Each number is 200 + 20 x the weight over its row's rms, rounded and kept within 0 to 999. Layers, rows and columns count from 0. The size before them is the row's rms in percent of the matrix's.

# k: layer 9 attention key, 384x384, rms 0.0919, rows 262-330, columns 48-95
# q: layer 9 attention query, 384x384, rms 0.0909, rows 263-331, columns 48-95
k262,079,192,181,206,160,219,185,224,217,196,211,180,220,233,208,194,204,191,176,228,209,244,176,208,211,172,206,197,152,213,193,204,188,183,233,207,170,189,218,193,206,196,210,188,221,205,194,170,216
q263,079,174,207,220,191,199,156,197,183,184,197,192,187,233,198,169,215,230,201,218,208,178,163,207,218,188,183,215,187,223,169,201,192,211,172,203,199,185,193,219,187,223,169,190,177,221,235,210,174
k263,079,180,199,218,170,245,206,208,216,227,193,207,226,176,148,206,211,211,202,175,202,230,194,193,160,212,204,178,170,225,230,181,219,217,231,218,182,201,189,208,178,190,215,183,211,200,217,215,200
q264,090,209,190,231,255,191,171,177,203,212,226,145,215,208,229,185,182,174,182,206,196,191,190,192,209,162,207,198,228,191,197,209,184,211,213,189,198,196,168,183,175,209,210,189,197,194,153,227,199
k264,084,223,215,214,167,195,219,161,199,177,192,189,181,222,218,218,183,202,220,227,226,208,204,177,222,186,200,168,188,225,185,236,197,215,167,205,190,209,189,247,210,197,204,236,195,169,217,198,173
q265,080,198,202,169,193,241,196,179,203,223,178,201,217,188,202,209,240,203,200,185,166,220,176,207,221,225,219,195,186,209,159,215,171,192,187,194,203,253,194,229,247,256,163,220,218,216,233,228,181
k265,076,202,190,245,199,229,201,239,217,212,217,212,195,195,199,190,204,190,222,174,193,196,200,199,194,211,192,211,189,180,248,186,235,152,232,205,195,199,186,171,211,201,229,209,226,186,179,237,194
q266,089,211,210,230,216,175,187,191,197,185,179,208,221,211,194,212,226,221,202,208,202,197,231,195,183,180,210,202,194,198,202,213,211,198,161,162,229,218,213,204,198,188,203,231,220,203,201,204,187
k266,083,192,217,194,198,171,188,151,182,218,183,188,212,184,254,179,190,195,186,217,171,216,214,173,192,198,193,175,193,179,229,206,189,228,202,234,198,198,188,189,244,226,215,181,214,175,217,188,199
q267,085,202,183,213,200,194,160,206,181,230,208,210,189,209,182,175,183,188,227,222,206,193,178,209,195,205,191,183,201,215,170,175,201,213,192,188,182,200,212,211,219,205,200,195,196,182,224,215,200
k267,076,234,233,223,211,180,182,166,194,224,188,183,226,186,182,195,206,190,164,224,202,185,157,192,194,213,197,193,217,189,203,206,203,215,173,199,197,207,163,162,187,210,187,248,193,212,204,200,191
q268,086,203,178,214,194,205,198,197,193,218,236,206,214,184,190,186,198,203,239,198,180,201,179,193,242,231,203,176,218,235,194,194,181,209,217,217,195,218,203,186,218,234,230,212,216,212,206,196,242
k268,085,243,162,202,182,194,223,207,186,218,177,196,182,211,190,187,211,194,189,181,202,196,215,203,199,200,190,185,184,199,248,192,178,199,170,205,202,181,237,201,176,152,224,218,166,193,240,199,191
q269,085,200,175,211,206,181,194,183,190,239,230,212,227,213,197,150,211,184,213,228,190,207,180,223,187,233,178,194,207,241,171,160,154,175,182,202,189,200,225,203,199,180,173,201,223,182,221,213,160
k269,088,214,142,200,202,230,173,219,175,211,183,192,206,193,222,232,176,218,244,184,204,208,205,159,217,219,200,184,240,199,178,188,202,217,208,226,195,190,219,206,208,241,227,171,210,204,228,198,215
q270,095,177,195,201,178,212,212,199,249,167,204,189,181,196,222,203,190,194,192,230,214,216,213,205,136,195,204,223,182,174,191,204,228,206,202,175,213,199,180,174,195,213,208,140,175,169,212,196,180
k270,090,209,205,191,197,212,168,218,192,215,213,191,195,217,193,206,185,205,182,204,202,194,182,168,223,199,200,220,193,202,184,212,186,181,213,206,236,199,216,222,222,174,204,189,207,180,233,210,193
q271,090,174,201,200,218,176,180,183,227,180,186,218,237,156,226,205,218,196,223,194,195,192,188,177,200,212,196,182,206,203,232,223,190,195,235,212,245,193,177,161,200,203,205,175,211,198,183,200,213
k271,083,194,219,213,193,252,222,186,233,246,186,210,200,217,218,192,189,226,212,179,214,228,214,171,188,203,231,223,192,173,224,196,208,205,185,212,213,225,190,183,216,191,187,176,224,203,182,191,220
q272,082,174,196,155,172,208,237,184,201,194,214,207,175,204,206,230,217,197,220,158,211,212,203,211,239,222,199,213,181,211,191,162,203,194,205,252,169,221,162,201,178,229,161,237,193,191,212,200,183
k272,089,229,208,213,182,219,232,165,171,235,174,206,219,198,209,185,177,218,223,210,219,181,210,212,198,217,180,187,204,226,222,188,203,192,209,168,236,211,259,211,219,209,168,213,210,199,228,181,204
q273,090,187,192,195,173,214,207,190,223,184,240,187,184,223,206,200,213,203,202,204,211,173,221,183,158,190,172,215,231,205,173,205,186,190,183,208,184,159,214,202,203,216,168,188,220,227,183,210,199
k273,085,165,162,188,199,192,214,182,242,205,175,219,235,226,174,226,182,204,222,199,184,209,183,205,207,212,193,214,189,228,209,235,207,192,214,193,213,195,202,188,198,184,191,173,215,240,194,237,211
q274,088,200,230,201,227,196,200,182,224,169,199,218,186,196,188,231,187,214,251,191,194,171,188,228,193,198,217,200,217,199,207,229,229,217,212,203,205,184,182,208,236,206,187,189,157,201,238,209,193
k274,084,197,183,178,194,206,194,206,183,199,182,204,198,202,207,170,232,185,203,186,205,207,229,231,198,199,191,221,180,202,194,170,185,196,207,217,190,220,198,192,184,182,162,240,209,206,188,214,182
q275,095,233,190,199,205,218,172,198,208,216,257,189,228,206,186,184,243,189,207,178,188,227,170,192,215,199,194,211,215,223,213,195,157,182,169,206,216,215,184,200,194,244,208,190,187,174,214,180,207
k275,085,196,190,221,201,227,213,180,196,214,195,191,193,183,155,211,175,199,205,227,214,211,165,212,236,205,173,185,226,194,215,169,237,181,239,161,179,179,213,190,218,205,178,238,243,236,187,251,196
q276,091,230,215,188,175,194,247,211,191,185,188,177,207,212,211,234,216,185,163,181,159,223,230,127,200,237,179,184,207,195,220,211,188,192,178,234,194,219,168,168,161,198,188,202,191,185,189,211,169
k276,098,172,190,158,200,205,207,209,179,199,175,222,203,215,190,175,196,228,214,183,227,205,147,216,206,184,183,189,201,173,204,201,205,176,192,196,201,220,226,189,223,194,153,200,183,175,208,179,234
q277,085,207,181,218,153,215,209,169,191,210,210,219,220,184,190,201,170,198,184,162,192,217,223,213,199,186,189,206,205,194,229,219,184,180,154,155,143,210,186,222,222,184,190,176,221,188,191,253,180
k277,098,235,178,228,226,190,188,203,190,235,214,193,168,186,227,219,210,178,197,200,206,181,235,216,195,193,208,214,200,200,219,175,215,212,206,231,180,203,182,220,221,210,202,213,197,233,191,180,193
q278,092,206,190,201,198,192,200,199,250,211,191,220,220,205,184,175,218,223,210,230,224,195,182,187,213,224,215,197,209,205,166,195,189,220,232,206,233,199,145,187,143,200,195,183,195,209,165,208,201
k278,088,165,229,195,177,205,191,180,186,178,222,198,202,210,189,175,206,200,217,170,213,222,207,207,210,218,204,197,182,201,259,204,198,170,164,206,223,226,225,173,186,201,207,214,236,210,210,185,212
q279,092,192,214,222,188,185,173,161,143,197,207,206,189,178,220,190,213,160,197,220,231,203,241,179,177,193,155,205,195,207,186,202,214,201,219,193,202,192,184,214,210,191,181,202,186,226,190,187,209
k279,092,175,199,180,182,184,191,220,217,210,206,207,190,203,160,225,198,195,229,201,246,216,200,241,198,185,210,215,182,205,211,219,182,199,218,216,192,208,208,199,177,177,216,187,219,229,209,160,206
q280,104,215,174,178,188,216,176,187,233,167,192,176,208,174,174,208,161,195,239,212,177,178,212,210,210,216,223,194,185,212,209,188,222,183,266,207,195,157,169,206,178,183,231,219,224,191,200,177,192
k280,098,196,247,214,213,188,206,235,192,217,198,227,201,200,185,173,221,180,215,178,173,203,203,210,178,207,214,225,236,214,186,205,205,188,184,147,189,224,224,200,191,217,176,199,239,198,189,200,175
q281,093,197,183,179,179,196,236,176,206,191,199,193,196,184,176,212,180,250,201,209,185,148,211,200,179,188,217,225,215,182,202,219,203,182,215,193,211,197,230,160,220,203,185,152,256,199,190,221,193
k281,095,180,212,214,192,239,218,199,211,237,189,222,179,210,186,200,212,221,210,178,202,205,185,199,190,214,206,169,193,228,190,217,206,206,210,197,167,211,200,222,190,236,189,226,187,197,182,204,199
q282,100,213,230,206,195,186,202,174,153,222,194,214,176,255,216,235,195,248,168,207,186,225,184,202,213,192,173,201,198,234,193,218,201,175,201,167,210,148,175,179,202,206,175,186,168,216,227,201,215
k282,098,222,219,233,241,201,187,207,200,208,198,197,197,207,238,193,222,195,192,211,180,182,221,180,199,187,202,198,233,185,193,234,204,174,204,182,172,213,227,215,191,185,203,165,176,240,218,199,211
q283,097,212,219,239,220,203,207,180,182,209,227,212,210,180,192,238,201,214,214,179,179,213,185,203,228,189,181,225,214,204,152,220,219,189,201,202,213,176,209,243,177,212,215,207,189,197,223,212,222
k283,097,220,232,200,207,187,184,208,194,164,221,204,179,234,220,216,178,203,228,206,231,198,192,183,193,213,237,189,196,166,208,216,184,172,242,183,202,187,244,170,204,187,224,195,181,176,169,176,210
q284,098,199,194,201,222,198,181,196,229,188,253,214,208,173,207,192,209,200,183,196,173,192,211,189,187,204,202,194,229,163,209,203,213,226,187,195,196,178,202,209,212,215,209,192,232,222,183,200,214
k284,104,183,184,216,206,218,217,204,242,193,181,178,200,217,220,178,190,223,220,183,227,192,160,201,223,201,236,178,176,212,231,184,222,190,199,211,193,176,218,173,226,206,190,219,195,225,192,203,193
q285,105,223,174,212,192,182,206,227,192,179,186,211,199,212,170,189,232,212,192,218,181,189,220,187,200,188,196,171,191,200,209,190,223,200,192,228,196,156,204,192,201,191,163,188,209,153,181,177,195
k285,105,178,209,209,235,179,211,199,203,199,172,229,197,200,223,201,161,186,209,203,187,188,231,210,223,210,201,175,204,173,201,198,171,187,192,207,201,228,207,242,175,166,218,211,180,233,197,202,204
q286,099,160,208,189,174,181,162,236,187,200,222,201,174,198,160,193,148,211,206,225,207,196,153,212,187,187,237,216,195,180,176,205,243,209,197,239,217,208,199,208,167,204,221,203,189,163,216,170,197
k286,109,188,209,211,196,227,178,181,213,174,209,208,173,186,233,184,210,181,190,175,207,191,167,193,210,165,191,191,171,187,243,228,206,215,209,159,184,201,222,185,192,129,210,196,218,194,176,187,178
q287,100,184,210,228,230,166,216,184,202,204,188,181,198,231,195,183,163,201,205,182,190,183,221,226,204,166,207,233,160,207,198,188,173,165,215,191,180,241,214,186,212,194,186,212,199,192,222,186,194
k287,113,233,203,197,255,206,203,164,222,213,210,199,204,195,230,185,202,212,218,191,216,175,144,164,223,209,203,215,211,247,213,254,219,182,227,157,219,200,190,189,226,213,152,222,230,231,213,151,193
q288,102,194,202,180,210,176,200,203,192,224,197,215,200,180,191,194,218,209,239,170,204,205,188,195,223,237,209,210,218,211,239,188,209,211,193,213,213,202,218,222,174,193,208,193,236,198,219,176,188
k288,115,204,200,212,204,180,191,199,220,210,208,176,214,195,198,197,160,208,220,191,250,192,219,194,203,250,189,184,215,199,240,226,197,193,199,165,172,218,214,193,171,213,172,202,217,165,223,218,207
q289,108,188,152,177,156,229,199,236,186,238,200,191,183,183,201,216,159,230,210,155,161,203,203,184,223,247,181,175,188,176,212,204,198,200,197,205,215,185,176,187,218,187,175,184,202,202,212,207,185
k289,111,199,176,175,175,192,206,161,195,174,196,194,198,209,213,173,181,190,201,217,200,164,204,163,188,174,214,217,178,192,240,183,188,230,190,156,180,188,171,212,195,221,172,217,208,182,174,164,203
q290,106,197,188,202,226,214,218,205,290,201,173,230,201,202,177,203,213,212,225,199,206,193,198,217,206,233,202,204,189,195,225,213,198,202,212,204,220,182,200,209,168,228,229,210,177,210,200,210,231
k290,113,212,230,230,194,223,205,196,200,182,151,223,206,243,238,183,194,190,187,183,197,195,202,203,173,206,233,216,200,216,187,204,175,197,239,193,207,196,189,188,217,177,192,192,194,165,199,176,190
q291,118,224,201,235,191,198,196,198,239,154,209,173,195,195,202,225,185,195,187,224,213,220,192,206,178,212,195,187,168,190,192,170,208,199,226,204,201,220,230,209,216,210,233,181,185,198,208,166,188
k291,104,165,178,185,184,186,215,187,213,203,206,187,189,203,222,226,200,166,177,227,234,191,190,191,214,214,184,191,244,206,207,164,203,211,187,191,171,182,157,222,189,178,225,217,210,199,154,181,177
q292,105,196,215,196,217,159,181,172,174,194,207,214,212,208,188,233,196,220,192,209,205,152,196,179,183,155,218,196,231,186,198,181,206,200,192,191,184,171,213,203,201,197,222,218,186,203,218,195,204
k292,104,191,167,205,206,190,190,183,233,196,151,211,219,218,159,210,206,205,203,193,190,176,164,207,237,207,183,186,182,193,210,188,157,203,226,216,155,214,192,218,231,225,200,185,210,280,185,200,204
q293,109,193,196,232,201,202,198,179,181,208,205,210,184,174,225,187,237,247,203,191,217,216,187,202,207,206,190,185,237,191,201,174,225,237,234,211,204,182,235,187,240,184,213,168,210,239,183,227,201
k293,111,188,217,184,229,191,189,179,181,198,222,200,158,188,179,212,221,177,208,198,189,188,192,232,206,182,142,187,186,184,254,193,238,211,213,187,198,196,194,184,220,199,208,239,207,220,184,184,212
q294,114,201,212,221,179,196,202,200,174,201,213,201,203,214,206,192,202,209,218,196,207,172,232,181,216,203,154,173,187,204,214,220,210,213,175,201,191,224,180,196,191,189,206,213,231,206,199,182,218
k294,107,193,191,175,196,183,248,219,183,197,180,177,206,201,207,166,205,210,189,209,191,199,237,191,214,202,212,183,217,202,204,181,215,167,180,201,172,212,185,230,215,198,176,189,202,174,168,224,215
q295,110,196,236,189,195,206,184,236,160,169,195,233,128,206,213,179,196,174,224,190,193,196,222,191,211,191,219,181,189,185,210,185,199,202,207,192,218,234,191,198,195,223,210,192,209,207,166,198,217
k295,111,171,186,179,209,209,214,179,187,205,234,208,150,221,210,183,225,198,227,183,215,208,217,213,209,177,201,183,179,166,205,209,262,196,175,217,227,216,201,190,203,231,201,149,219,196,202,154,209
q296,116,213,211,178,196,202,189,180,206,230,201,187,186,196,207,206,211,192,223,145,209,175,193,187,201,209,181,204,208,218,211,200,234,218,173,197,208,206,219,202,197,215,198,193,198,185,205,156,172
k296,116,219,210,217,222,247,175,180,212,214,175,170,142,190,234,202,194,207,193,173,210,172,202,202,212,219,204,181,145,191,199,198,211,200,156,195,171,248,192,210,205,202,206,194,221,192,191,213,184
q297,103,193,204,179,173,245,194,202,209,204,179,194,194,217,149,217,217,172,213,199,223,220,213,190,214,216,208,202,187,192,171,182,219,209,234,225,180,226,181,184,194,194,189,177,179,205,234,225,217
k297,103,185,180,206,185,205,191,218,220,216,179,181,208,202,182,195,172,195,211,162,208,171,241,210,228,176,209,173,204,215,217,216,183,193,161,212,193,219,192,161,195,239,193,222,211,206,194,211,195
q298,111,206,201,207,202,215,176,206,212,187,194,206,214,169,192,177,238,166,180,240,184,181,223,202,199,159,199,206,228,184,178,231,166,220,209,222,236,231,181,197,174,219,216,241,221,170,179,214,184
k298,114,173,229,190,199,196,211,227,197,218,200,223,194,186,187,212,217,204,158,177,209,216,196,222,198,200,176,172,202,178,173,210,222,192,212,190,204,200,223,192,170,208,217,183,183,184,189,174,216
q299,109,210,198,187,164,172,199,221,188,172,198,206,174,190,195,180,187,177,212,184,194,198,214,202,196,194,208,204,174,208,175,198,181,195,202,186,166,163,207,170,174,181,237,202,170,180,189,177,159
k299,107,217,201,187,220,194,202,227,202,152,210,225,221,182,207,209,243,206,185,208,244,180,215,203,224,199,257,226,193,223,220,165,178,190,219,175,195,206,198,173,170,191,220,191,150,199,164,183,201
q300,110,196,226,218,176,205,217,211,204,207,207,207,202,206,202,186,153,178,225,212,237,231,195,210,197,217,210,186,200,179,204,179,194,208,198,192,219,208,233,208,206,216,173,210,212,183,221,211,216
k300,111,187,196,161,213,175,200,219,218,183,196,214,203,223,215,176,232,207,191,218,186,185,220,182,230,196,166,199,173,200,207,176,197,202,174,201,199,223,188,208,231,217,167,211,201,205,205,180,219
q301,114,201,214,180,218,177,185,184,229,210,200,208,202,211,213,147,223,251,209,201,207,212,216,225,189,205,201,181,233,201,220,149,189,205,226,213,226,195,182,157,199,193,214,211,180,183,185,200,177
k301,113,209,216,186,173,196,189,165,231,214,183,228,197,205,222,170,209,248,188,179,206,195,188,180,207,202,221,197,235,198,204,226,189,214,189,203,171,168,199,182,238,207,226,192,212,160,230,182,194
q302,115,201,205,223,234,163,193,185,201,205,193,221,244,227,192,152,194,241,198,218,187,187,216,183,230,166,190,176,176,216,169,198,204,164,224,204,212,224,206,211,162,194,202,225,182,185,217,179,198
k302,115,209,225,226,229,169,203,190,239,205,202,197,230,178,224,207,189,168,192,212,192,215,187,155,187,215,206,220,208,205,211,185,190,187,210,206,219,226,241,217,209,164,199,220,211,195,199,189,228
q303,108,205,177,202,150,206,205,210,185,188,205,199,200,184,222,206,230,191,204,202,157,203,199,210,212,214,177,171,206,221,178,189,174,191,220,212,220,220,213,218,211,189,206,165,202,214,194,195,162
k303,107,209,178,193,245,190,210,209,229,170,201,171,194,166,193,214,187,207,244,177,191,198,210,248,196,203,211,219,176,206,181,219,177,202,234,191,172,176,222,218,200,197,213,221,225,212,173,204,207
q304,114,209,196,185,194,197,213,219,206,236,203,213,238,180,188,196,188,180,223,199,194,205,220,198,201,217,200,200,233,265,214,173,218,197,191,190,186,208,183,191,215,205,178,173,180,195,225,221,177
k304,114,196,183,193,213,189,173,229,182,201,224,245,214,205,200,205,180,213,205,181,228,199,215,184,231,218,164,167,238,204,177,152,187,186,205,237,198,191,188,215,221,244,197,201,183,188,192,224,178
q305,113,216,203,213,215,195,222,217,200,173,179,213,251,207,217,232,197,198,240,203,178,207,213,207,213,213,187,203,196,223,213,171,187,225,189,197,210,197,204,209,215,196,192,234,166,224,201,222,206
k305,115,192,222,219,199,248,212,220,202,211,199,155,203,190,178,205,191,195,192,232,223,199,223,207,218,194,157,188,193,203,190,196,209,191,212,215,236,188,229,186,169,198,198,220,236,210,202,194,201
q306,105,178,184,177,170,187,239,202,198,189,221,165,200,207,204,203,224,194,195,193,191,195,201,214,226,192,174,227,228,183,214,193,245,193,234,210,233,203,177,223,200,202,215,205,173,202,222,142,200
k306,106,193,168,213,187,205,193,189,209,168,198,196,188,200,216,206,200,184,216,174,184,163,191,210,184,173,155,227,211,205,209,203,209,209,193,206,221,200,194,236,227,188,218,196,190,176,197,213,215
q307,113,204,163,202,220,197,204,228,217,228,207,172,185,191,217,213,166,207,211,189,216,206,193,187,206,200,223,187,192,189,223,165,216,197,186,199,174,245,214,168,212,210,224,159,171,193,192,213,164
k307,114,173,189,191,196,181,207,198,205,182,216,167,198,192,220,205,202,206,203,174,203,185,192,167,211,188,211,165,187,198,189,181,175,224,187,193,204,180,191,150,213,208,189,210,182,214,188,177,140
q308,119,179,184,192,223,214,181,194,204,208,240,224,202,192,209,200,201,195,209,203,200,196,215,214,183,220,203,194,179,218,196,179,165,204,215,230,185,180,191,239,201,179,213,188,193,201,215,210,185
k308,117,202,179,240,190,209,172,176,182,214,219,159,187,212,191,204,210,194,204,171,176,158,203,184,193,182,177,185,184,194,180,182,219,211,215,214,214,217,190,198,185,185,218,194,207,207,205,181,224
q309,107,224,222,166,187,163,231,174,163,207,182,188,169,196,188,190,199,189,217,172,212,243,220,186,163,198,220,208,175,192,199,250,190,223,237,226,209,205,200,171,206,219,229,213,195,184,203,195,192
k309,108,194,194,192,178,190,206,224,202,209,205,192,190,228,216,204,196,195,206,172,201,239,196,207,197,220,172,222,143,191,215,203,185,186,177,223,229,237,172,239,171,234,199,192,183,201,235,230,169
q310,106,176,195,178,187,189,202,235,229,207,188,151,235,247,186,224,221,197,223,183,177,201,227,187,210,199,189,217,194,207,201,206,156,195,167,222,213,192,185,173,190,198,175,221,193,201,221,192,238
k310,108,216,195,159,176,192,181,207,213,211,174,237,220,210,187,172,199,191,161,212,167,214,217,201,230,189,247,213,199,194,202,190,193,211,181,211,199,170,237,165,198,174,178,187,168,221,202,204,228
q311,108,188,158,168,199,234,205,196,210,200,206,193,243,201,218,214,218,175,226,198,191,193,191,176,185,213,200,194,199,218,204,217,252,231,250,233,208,198,162,162,197,172,183,225,177,211,216,213,220
k311,108,194,212,203,186,185,199,195,221,206,204,189,206,203,195,213,182,192,177,180,231,182,169,207,151,196,163,207,165,244,214,203,238,198,238,232,209,229,211,196,208,188,211,199,188,184,199,243,198
q312,105,206,180,192,212,208,216,214,184,227,193,212,212,201,228,163,215,211,197,195,209,204,178,210,192,204,168,207,218,204,185,191,188,207,232,211,210,178,229,205,176,176,212,205,181,214,170,201,212
k312,100,209,199,186,176,210,202,208,205,174,218,239,164,166,203,160,228,186,196,173,218,193,220,188,204,176,174,222,215,210,216,201,164,195,226,184,180,192,245,192,167,201,189,189,205,204,202,229,181
q313,110,182,197,199,204,198,202,184,163,214,171,202,203,215,174,180,215,175,201,196,129,219,183,190,180,162,169,210,178,200,183,189,132,193,223,243,176,212,167,188,203,201,216,162,198,237,227,165,198
k313,107,220,184,202,191,196,190,244,206,190,156,215,180,188,194,215,209,191,241,207,178,196,194,184,207,203,214,201,209,178,231,222,158,218,202,176,193,215,191,206,178,185,230,228,215,187,211,172,153
q314,110,210,212,227,198,229,190,201,193,216,205,191,245,236,182,194,149,188,241,181,181,221,234,187,209,213,180,191,180,216,197,228,178,187,229,225,236,203,235,213,226,200,215,238,190,191,190,180,194
k314,107,189,185,207,196,198,213,177,168,245,171,214,245,198,205,150,196,183,199,175,208,174,182,192,208,210,169,212,174,168,198,202,193,204,203,194,198,213,194,207,212,183,186,193,171,182,235,201,228
q315,115,176,192,209,197,215,137,176,182,216,166,190,211,226,231,210,231,185,195,212,172,184,185,218,205,190,216,197,184,198,232,239,263,183,182,208,158,184,197,193,222,187,208,193,197,192,220,209,197
k315,112,228,200,158,204,230,197,163,187,180,197,191,170,220,217,191,207,216,176,209,179,214,203,219,172,192,165,204,190,188,200,188,220,173,155,199,191,199,235,223,181,181,221,206,184,195,218,219,185
q316,116,184,221,192,213,188,199,201,213,166,180,188,206,205,239,206,209,179,178,210,222,182,196,198,189,189,219,189,198,218,179,192,174,192,197,187,197,187,206,177,193,215,183,211,228,211,213,169,163
k316,113,203,163,170,240,189,226,192,178,217,179,184,205,147,197,198,192,165,227,216,176,198,205,182,154,182,204,201,199,205,208,185,237,221,216,219,172,249,161,174,217,225,217,219,195,223,213,170,220
q317,114,177,163,207,213,182,187,211,221,205,202,228,197,201,193,211,216,231,187,200,189,174,231,186,184,179,201,223,227,176,237,206,174,209,198,161,173,216,198,237,188,167,205,174,176,186,220,203,208
k317,110,179,213,213,193,228,176,223,198,224,199,209,180,225,183,186,197,243,179,226,190,231,210,215,210,218,196,220,217,205,179,235,220,215,186,218,181,202,186,189,210,206,163,195,193,209,216,194,213
q318,113,189,185,196,179,193,231,208,224,227,215,219,251,207,220,210,207,200,190,204,247,201,204,226,209,185,200,174,196,197,206,221,165,203,194,204,192,202,173,207,213,210,227,250,240,202,190,205,208
k318,110,206,201,205,180,236,208,210,202,167,223,232,208,162,210,206,178,225,185,195,218,247,196,217,227,165,211,193,211,195,217,202,182,199,225,178,202,189,159,198,198,222,180,212,209,223,196,196,245
q319,112,191,225,192,157,196,198,210,200,183,181,181,182,204,208,200,198,204,165,177,208,168,202,211,211,227,197,198,157,185,192,153,185,219,210,197,160,213,192,176,181,200,211,188,185,203,181,179,166
k319,113,203,195,176,194,207,206,207,204,203,179,217,189,188,232,193,221,196,197,166,191,183,246,207,201,200,174,198,228,187,182,201,163,215,179,207,198,168,202,188,207,236,175,223,149,223,240,192,192
q320,088,230,235,194,205,241,208,205,203,191,173,172,170,198,206,188,194,202,199,184,211,198,233,214,211,190,193,175,196,209,203,178,171,177,213,213,207,198,203,217,210,151,198,240,185,210,187,189,212
k320,065,226,202,205,218,204,172,186,180,198,223,224,178,196,229,208,183,231,195,208,171,198,174,178,201,206,206,194,163,195,181,191,197,251,208,180,205,204,199,174,211,207,200,195,190,176,191,193,197
q321,079,196,203,214,190,228,199,203,214,220,217,210,211,222,204,191,219,212,192,192,201,191,185,214,180,237,202,179,201,178,199,227,200,273,186,190,205,198,218,173,199,184,194,188,218,200,208,201,170
k321,073,185,189,181,195,219,190,206,201,227,207,175,206,192,155,194,201,206,208,180,178,164,199,158,174,214,238,220,223,235,187,195,181,212,219,196,206,218,196,195,186,206,215,190,227,189,185,207,196
q322,078,190,176,246,216,195,209,186,227,208,189,211,190,214,206,191,226,179,205,180,181,180,163,195,189,236,184,214,166,162,232,187,175,232,196,181,199,198,228,176,211,214,172,197,233,197,228,215,208
k322,074,208,210,199,225,176,165,183,230,169,204,183,185,194,202,207,222,225,222,181,206,207,179,221,167,189,189,195,234,191,221,211,157,192,218,229,177,205,165,188,219,207,214,206,185,214,198,196,201
q323,079,206,194,220,178,229,174,217,152,216,204,159,212,186,202,147,207,207,208,189,207,238,208,232,180,202,213,190,193,219,176,189,205,213,164,193,170,176,229,216,202,214,189,165,212,198,207,190,218
k323,066,191,197,224,244,222,202,164,236,192,186,189,199,250,185,191,180,214,230,198,169,186,196,221,228,232,199,163,216,219,238,211,209,228,186,247,167,212,189,166,217,237,225,211,229,192,163,245,183
q324,078,175,194,191,217,220,161,192,197,193,232,215,238,195,186,188,237,182,195,190,171,172,164,201,206,214,212,195,196,207,189,194,226,220,180,203,187,170,215,173,211,225,212,197,224,154,221,196,156
k324,073,194,201,200,213,208,206,218,184,245,206,155,200,185,224,195,206,216,230,201,235,236,226,207,177,212,185,216,195,197,211,198,202,170,213,205,203,210,239,213,195,173,215,165,181,233,222,231,219
q325,081,186,191,200,172,169,205,193,207,221,192,212,165,173,166,200,214,190,250,212,178,203,185,202,221,171,222,220,196,223,151,185,204,214,189,177,162,210,158,188,197,210,210,201,185,223,181,174,191
k325,081,199,193,240,190,189,210,183,189,207,188,216,195,196,208,174,197,223,187,181,213,211,209,206,199,245,219,197,190,200,188,186,166,189,204,183,232,193,214,200,175,165,211,207,201,181,263,224,226
q326,091,205,221,185,187,180,199,212,166,185,209,208,168,180,210,231,200,197,176,163,204,211,201,156,193,192,205,198,197,193,230,209,184,203,225,174,199,204,182,206,187,199,212,178,198,251,183,198,206
k326,082,172,171,189,195,178,218,222,246,168,205,194,194,186,216,175,187,214,169,229,218,220,234,212,181,196,178,223,171,191,180,202,212,197,218,200,194,190,199,218,175,202,180,218,172,163,223,192,217
q327,080,174,222,226,174,218,195,163,156,244,208,197,214,228,188,161,190,194,178,177,185,214,204,185,214,233,188,194,186,171,209,200,229,189,162,186,172,172,193,217,238,207,189,200,199,209,208,208,190
k327,075,162,216,201,219,211,214,200,226,216,208,203,200,153,206,197,145,237,212,208,186,195,195,208,193,163,173,193,200,212,206,220,179,193,219,196,182,191,213,168,180,213,212,213,193,231,219,180,218
q328,082,174,172,213,213,186,171,161,217,181,218,183,170,179,184,186,192,209,212,252,184,201,163,190,215,180,184,178,186,203,184,140,211,222,183,222,180,201,213,202,200,229,193,221,207,173,194,189,157
k328,086,222,204,216,234,208,185,236,180,182,194,210,214,214,214,171,194,162,218,162,208,194,228,196,203,216,193,191,219,212,185,203,206,191,212,202,183,216,190,176,168,224,210,180,222,159,209,167,214
q329,077,201,207,196,150,212,196,203,209,212,213,200,199,197,177,159,202,194,192,212,226,200,191,185,174,200,201,209,181,180,211,166,161,213,168,185,172,196,236,258,226,180,227,182,173,180,217,160,221
k329,085,203,210,233,218,198,191,214,187,192,208,181,195,187,208,221,187,197,171,195,173,193,186,187,235,176,215,202,246,202,178,205,205,236,229,192,188,207,189,196,212,201,204,227,215,154,172,228,151
q330,078,170,220,183,218,213,216,189,192,207,222,209,230,225,227,172,216,182,214,152,218,207,209,197,221,221,121,193,202,221,220,182,181,190,184,216,197,194,198,195,178,211,204,203,199,214,206,184,212
k330,081,205,183,201,190,186,172,206,179,224,195,206,217,187,194,169,177,211,219,197,198,186,208,184,216,199,203,194,168,178,207,216,182,213,203,200,197,186,216,187,194,216,202,177,157,218,234,179,191
q331,085,210,214,164,211,171,190,232,204,201,207,203,202,216,212,209,180,187,195,209,208,204,204,194,178,198,223,218,208,181,214,199,178,197,224,221,206,204,207,225,201,170,216,180,218,205,144,189,218